python train.py --n_layer=17 --d_model=160 --n_head=5 --n_kv_head=5 --head_dim=32 --d_mlp=1280 --vocab_size=980 --activation="squared_relu" --norm="layernorm" --norm_place="pre" --norm_eps=1e-05 --positions="rope" --rope_base=32400.0 --rope_fraction=0.5 --qk_norm=true --attn_scale=0.177 --bias="none" --tie_embeddings=false --parallel_block=false --init="normal" --init_std_qkv=0.0395 --init_std_o=0.0 --init_std_up=0.0395 --init_std_down=0.0 --optimizer="adamw" --lr=0.0063 --lr_mult_qkv=0.7 --beta1=0.9 --beta2=0.95 --lr_head=0.0119 --warmup_steps=485 --schedule="wsd" --decay_fraction=0.509 --decay_shape="linear" --final_lr_fraction=0.0 --batch_tokens=131072 --seq_len=2048 --doc_mask=true --train_tokens=508100000 --steps=3877 --dataset="wikipedia_en"
Each number is 50 + 15 x the weight over its row's rms, rounded and kept within 0 to 99. Layers, rows and columns count from 0. The size before them is the row's rms in percent of the matrix's.

# k: layer 11 attention key, 160x160, rms 0.135, rows 21-30, columns 0-159
# q: layer 11 attention query, 160x160, rms 0.171, rows 22-31, columns 0-159
k21 101:78 07 50 51 52 56 14 49 51 51 37 19 63 71 57 51 38 45 46 51 33 80 63 49 48 71 57 59 41 90 66 51 46 55 52 52 60 45 51 60 64 52 57 56 41 37 41 51 65 64 62 25 57 54 31 49 46 31 51 50 33 52 65 32 58 51 46 41 64 39 81 35 40 34 35 76 36 58 63 43 55 25 66 49 61 21 49 44 37 62 45 27 61 60 87 46 48 15 73 44 56 56 40 34 14 33 48 33 50 49 82 36 54 42 65 46 62 46 61 81 42 38 37 27 45 37 42 76 66 76 46 45 46 56 40 33 46 43 56 61 42 58 53 79 47 38 82 35 39 29 48 46 49 59 22 44 63 34 41 53
q22 122:68 52 50 48 46 22 33 48 53 54 78 62 37 59 67 71 53 38 41 95 65 44 57 58 61 60 72 44 53 65 42 33 31 18 37 63 80 55 59 56 38 46 20 53 61 63 19 66 43 69 47 73 84 49 42 37 34 18 33 61 60 50 71 55 26 65 43 41 50 42 34 53 66 38 49 62 38 32 37 64 43 40 49 57 93 25 52 34 44 31 80 68 70 35 45 63 48 51 44 70 51 31 43 36 49 34 66 54 34 55 63 48 29 66 65 54 37 25 32 47 41 57 30 33 54 79 63 37 35 65 61 59 41 47 31 40 28 43 44 64 65 39 52 50 54 64 50 80 54 57 57 33 69 44 55 46 38 41 52 31
k22 108:61 50 54 41 68 41 47 62 35 51 57 55 34 59 43 47 72 38 39 64 57 52 56 64 59 39 48 53 52 42 53 37 47 44 43 37 47 67 65 26 54 34 32 69 43 66 53 31 23 62 55 52 33 71 39 40 64 49 35 59 44 30 59 73 33 57 57 81 69 21 16 39 54 57 70 53 35 30 76 91 46 39 53 40 62 27 67 58 44 43 47 86 61 29 60 71 74 75 41 45 16 31 42 47 63 50 64 94 65 50 37 65 34 83 48 40 58 53 74 58 63 27 52 67 62 47 40 26 62 32 25 50 38 51 33 48 52 42 52 61 34 50 35 56 31 55 51 63 52 58 52 34 37 43 77 67 50 84 45 45
q23 124:63 61 24 49 37 39 37 33 58 58 81 41 60 37 45 64 60 28 57 76 37 42 63 53 59 43 65 45 42 21 56 35 53 48 52 69 48 60 48 33 45 44 51 68 72 68 45 32 32 47 35 52 64 25 42 51 57 64 55 54 72 28 62 74 21 52 49 65 59 37 22 50 78 19 42 44 64 37 55 58 63 03 45 51 58 40 35 44 46 56 81 61 66 19 75 55 46 50 47 61 68 53 41 59 50 57 60 67 34 43 38 52 15 54 62 49 45 10 45 19 65 41 37 31 66 72 62 40 57 55 64 58 32 36 33 84 43 50 55 49 37 38 59 47 54 46 25 42 42 39 33 67 59 55 45 57 58 20 64 33
k23 105:26 59 49 64 38 56 57 53 35 31 48 42 20 36 47 41 95 46 53 33 50 38 46 62 58 30 44 52 70 23 47 49 44 39 45 52 61 60 42 73 58 44 53 66 56 47 77 40 41 53 47 72 27 34 58 35 72 66 62 23 44 36 64 55 41 50 45 76 51 75 50 56 57 47 44 42 47 47 42 65 25 49 62 60 60 35 49 62 25 61 54 72 44 15 39 45 44 89 10 43 50 46 54 62 45 49 32 55 52 77 32 49 55 56 36 34 36 35 55 83 59 33 61 71 49 60 48 62 59 37 18 58 31 44 35 52 66 64 46 62 73 68 56 46 50 33 38 59 61 48 18 53 66 42 47 63 85 55 22 85
q24 083:61 27 54 46 31 61 83 48 48 41 37 32 40 48 35 37 73 66 62 65 49 29 41 46 27 51 67 33 65 50 53 73 14 35 92 41 47 33 38 55 36 66 46 44 54 35 51 86 55 74 51 47 55 73 50 60 36 73 68 44 44 52 52 35 62 47 59 57 45 69 65 16 56 50 31 36 48 60 84 40 42 78 41 61 51 33 72 60 42 36 72 35 56 43 36 58 53 48 57 36 39 62 66 79 58 56 48 77 45 36 38 61 50 53 37 63 19 51 62 53 54 77 54 57 53 25 71 53 61 32 36 65 50 36 56 35 25 53 49 61 30 63 59 66 48 37 42 55 54 19 29 34 84 50 39 62 39 52 49 28
k24 088:61 57 43 27 66 56 42 37 42 37 17 26 55 81 16 58 43 37 54 50 40 67 89 45 41 35 71 38 25 71 53 22 37 34 43 49 54 52 54 35 19 60 53 58 37 59 42 60 67 44 53 39 56 64 40 15 42 52 38 48 52 56 67 58 79 88 66 52 64 33 55 40 51 41 59 70 41 60 35 33 50 53 51 52 40 41 72 47 25 45 62 43 59 81 51 65 34 40 66 77 57 61 31 45 50 04 46 62 59 34 59 64 43 65 56 80 53 59 93 39 43 58 32 51 74 56 39 41 56 42 57 39 47 56 43 45 42 39 63 17 46 45 55 63 43 63 57 49 44 42 57 33 50 38 27 50 59 59 54 24
q25 098:43 61 56 28 42 44 56 50 62 39 45 34 41 37 51 16 64 55 70 38 64 61 26 34 35 47 45 86 53 38 46 81 31 45 46 49 41 20 57 48 75 48 50 52 15 31 62 53 44 56 71 55 29 44 73 69 55 63 42 47 33 62 59 40 53 50 50 28 57 61 48 27 61 72 52 47 45 80 74 37 79 60 39 67 35 68 79 44 57 40 42 15 42 40 60 58 66 49 60 57 50 68 62 54 60 58 50 61 34 47 56 45 52 48 18 67 33 80 64 51 52 79 51 78 43 27 25 86 40 27 61 53 45 46 76 64 69 24 35 63 54 64 63 44 56 45 58 51 34 36 48 61 57 56 75 47 70 66 59 55
k25 107:73 62 39 45 43 54 65 27 52 45 48 29 49 41 39 54 42 46 37 27 55 53 64 55 45 70 63 48 41 49 38 56 37 62 50 71 47 30 48 56 69 71 39 37 43 36 48 71 67 41 43 29 68 30 52 30 44 99 43 41 46 60 25 49 83 75 46 37 66 68 62 54 37 41 55 57 45 55 45 28 48 35 41 55 30 73 80 54 57 33 39 35 62 72 39 47 25 25 49 77 73 50 65 39 38 32 53 63 52 53 61 59 57 20 42 44 26 45 19 46 40 83 51 44 77 58 59 66 39 48 67 48 41 53 55 60 77 53 47 38 46 46 69 36 53 49 76 49 60 78 76 38 82 44 51 32 49 38 89 48
q26 132:48 59 59 56 46 59 58 75 50 35 43 53 45 61 59 50 54 68 60 67 77 43 21 40 44 70 59 66 56 64 44 66 35 24 47 42 57 40 45 78 27 85 40 36 62 43 68 68 62 60 62 45 48 80 66 50 45 45 37 33 43 55 85 31 62 40 45 46 20 72 31 48 34 49 42 62 57 29 66 34 16 47 52 64 52 23 68 58 64 52 47 72 49 40 32 27 60 41 37 32 47 60 62 60 61 55 37 59 69 32 43 68 64 54 37 81 44 53 60 75 35 60 53 59 51 34 35 54 40 45 32 59 39 55 51 46 45 15 50 53 78 54 47 53 60 53 48 95 44 42 51 02 61 64 40 55 17 41 63 55
k26 084:50 60 70 50 55 48 56 47 54 46 24 55 32 18 49 61 38 46 39 46 56 31 54 46 70 53 97 09 43 34 55 40 49 58 50 49 39 58 36 81 64 56 47 51 35 57 41 59 33 44 35 37 57 35 39 50 88 55 38 47 45 72 33 48 59 44 83 34 39 50 59 46 55 51 30 60 38 37 25 57 35 55 69 49 43 45 60 36 79 60 44 49 44 63 65 46 68 31 45 58 62 69 50 29 72 35 49 47 64 66 44 66 58 82 29 52 34 58 36 57 45 74 50 48 68 57 60 59 37 54 54 23 51 35 51 66 49 24 49 45 36 28 80 18 43 52 50 40 59 65 58 52 92 46 63 26 08 62 66 64
q27 125:65 59 46 42 64 22 17 33 49 63 73 58 61 58 76 74 31 43 56 51 57 46 66 54 64 50 54 37 52 82 57 11 35 33 41 52 49 49 62 46 52 24 37 57 65 61 26 48 37 51 59 55 96 56 30 41 24 20 63 56 71 38 47 66 37 62 63 49 68 42 52 56 56 31 58 55 35 52 25 68 42 35 31 52 81 39 38 65 55 33 55 57 82 63 37 47 39 53 47 57 63 24 64 39 44 35 81 54 57 78 66 49 56 70 79 33 51 38 19 36 35 45 60 35 41 73 69 42 52 64 50 39 60 41 18 49 48 49 32 76 55 39 40 54 60 64 63 53 40 76 53 47 52 42 42 34 45 51 51 36
k27 090:28 46 62 36 47 33 41 71 44 55 50 64 66 48 60 34 50 62 78 55 41 47 36 31 28 56 23 59 65 97 53 79 26 62 63 36 70 53 66 33 50 49 36 30 61 54 45 37 58 40 68 62 43 40 70 49 16 30 58 57 68 38 84 36 50 47 29 48 40 37 51 70 38 54 34 53 52 38 50 62 44 53 52 62 48 59 47 36 35 43 60 37 52 52 48 51 67 56 63 45 47 60 40 62 59 42 32 19 61 40 62 43 56 52 50 65 69 61 56 37 70 31 53 26 36 42 59 53 52 48 63 38 58 79 55 24 30 73 37 27 59 51 39 72 63 62 26 70 52 06 04 52 68 61 47 46 74 66 30 41
q28 101:49 52 72 43 35 72 38 51 71 48 56 57 68 61 66 28 66 54 59 18 22 27 53 40 39 51 46 59 59 36 76 48 65 65 60 50 82 38 25 38 56 45 47 63 41 66 32 29 55 19 44 62 39 45 79 68 56 48 65 40 57 47 49 56 53 56 55 67 77 55 52 74 36 36 70 63 38 14 44 60 45 61 44 70 24 53 55 55 40 67 58 40 39 39 74 33 38 46 50 42 41 55 61 63 89 63 35 60 56 50 23 67 44 70 42 35 68 51 27 62 68 59 75 38 47 52 45 44 56 40 65 27 76 55 50 53 44 48 18 45 37 65 46 45 56 51 56 60 31 45 61 77 38 42 89 65 24 58 80 59
k28 098:22 57 47 44 34 56 68 73 29 44 45 39 90 34 68 67 39 53 69 48 52 62 40 17 21 46 48 54 43 60 38 88 46 59 60 35 59 50 41 47 70 38 67 13 46 62 17 47 59 33 46 54 41 37 47 57 41 30 33 80 58 63 56 44 70 37 20 44 50 38 61 71 33 47 47 64 75 25 42 51 48 71 42 53 38 54 22 44 70 32 62 18 39 46 48 55 61 37 56 62 62 57 43 62 61 71 54 09 62 56 69 47 52 45 45 71 62 44 34 30 71 44 69 37 28 50 59 43 56 55 76 45 57 40 45 47 36 59 50 27 33 45 50 42 66 75 22 35 40 24 48 56 56 72 52 48 51 52 53 51
q29 090:41 85 72 66 21 74 63 68 78 23 40 51 61 82 73 46 38 60 71 33 38 53 42 52 58 57 30 44 35 60 60 68 50 57 60 28 61 20 51 20 62 58 64 36 54 43 40 48 52 47 27 46 52 42 71 45 65 32 43 54 68 41 60 18 56 66 46 71 54 83 66 75 55 48 44 47 30 65 48 51 40 77 35 79 25 48 47 65 61 49 50 35 50 27 66 09 60 37 54 32 43 44 56 66 44 98 55 48 57 58 56 75 66 44 57 38 68 49 36 75 42 42 62 31 34 43 32 45 39 47 44 56 55 61 41 32 27 28 32 62 59 54 40 34 57 49 39 56 47 57 55 47 63 46 66 47 58 50 57 45
k29 111:78 51 35 48 38 56 32 57 65 33 64 49 78 82 67 51 41 48 51 42 48 58 63 40 46 54 35 48 38 84 54 64 21 41 34 60 60 24 59 31 69 75 49 81 45 50 41 52 83 31 34 46 72 61 56 44 30 43 55 44 53 78 44 38 55 75 14 63 75 62 61 63 35 29 64 53 26 39 27 40 39 52 64 44 48 50 53 47 53 50 43 31 68 66 42 55 42 37 80 46 64 52 36 32 39 77 33 26 48 49 66 32 43 14 64 44 51 57 20 52 57 35 60 47 53 41 47 69 26 42 55 48 63 64 45 56 48 37 48 55 62 54 36 45 60 27 90 66 39 61 52 33 54 32 49 49 70 36 67 75
q30 113:64 56 48 55 59 50 30 66 63 72 33 75 40 60 72 61 52 42 45 64 63 39 67 46 59 59 76 48 45 74 20 51 70 28 56 36 72 60 34 58 34 55 23 45 80 71 35 67 47 53 46 45 81 57 32 27 56 27 33 53 73 43 67 42 49 32 55 66 38 35 52 60 26 41 36 48 56 39 48 48 28 44 42 31 81 16 43 38 37 66 52 66 64 39 39 53 50 41 53 48 43 50 53 39 38 26 64 48 50 33 45 40 15 55 73 40 39 20 54 72 55 34 24 35 43 68 68 21 52 73 35 55 41 72 47 62 40 48 71 37 84 20 40 44 64 68 64 48 30 63 37 60 43 41 52 54 52 29 48 44
k30 093:65 37 42 22 38 53 36 78 45 42 41 29 31 53 40 55 59 32 50 39 63 57 48 82 39 45 50 51 39 64 37 27 75 25 65 43 32 39 63 50 37 27 46 65 64 65 58 51 41 60 64 33 34 46 51 43 50 59 51 66 55 47 38 51 31 17 43 38 60 50 15 41 71 52 36 61 74 53 52 74 80 62 64 60 59 31 38 63 52 59 21 85 79 50 87 29 32 44 44 67 26 44 60 53 59 39 61 61 37 34 31 53 64 76 58 36 60 24 63 48 54 45 46 33 36 39 48 42 72 49 57 57 37 44 49 59 45 45 54 62 69 47 33 42 60 34 51 69 31 65 62 54 17 25 85 61 49 55 73 34
q31 086:61 52 48 82 62 54 60 64 39 52 54 70 66 08 39 58 49 46 48 51 55 54 36 54 39 52 57 40 68 38 51 60 62 59 58 31 38 62 45 25 41 36 59 19 56 54 49 59 54 29 29 50 66 44 60 25 53 54 51 75 63 28 45 50 36 20 58 56 55 71 28 63 18 49 58 28 46 59 77 61 44 47 49 47 52 57 25 61 78 48 57 91 69 37 32 37 56 69 28 38 44 26 50 53 33 50 70 53 47 52 41 39 47 71 74 50 31 44 31 34 53 02 69 31 50 49 46 67 53 65 47 52 34 61 58 57 25 82 76 45 55 25 33 55 42 42 26 46 53 62 57 46 44 53 45 48 66 47 09 50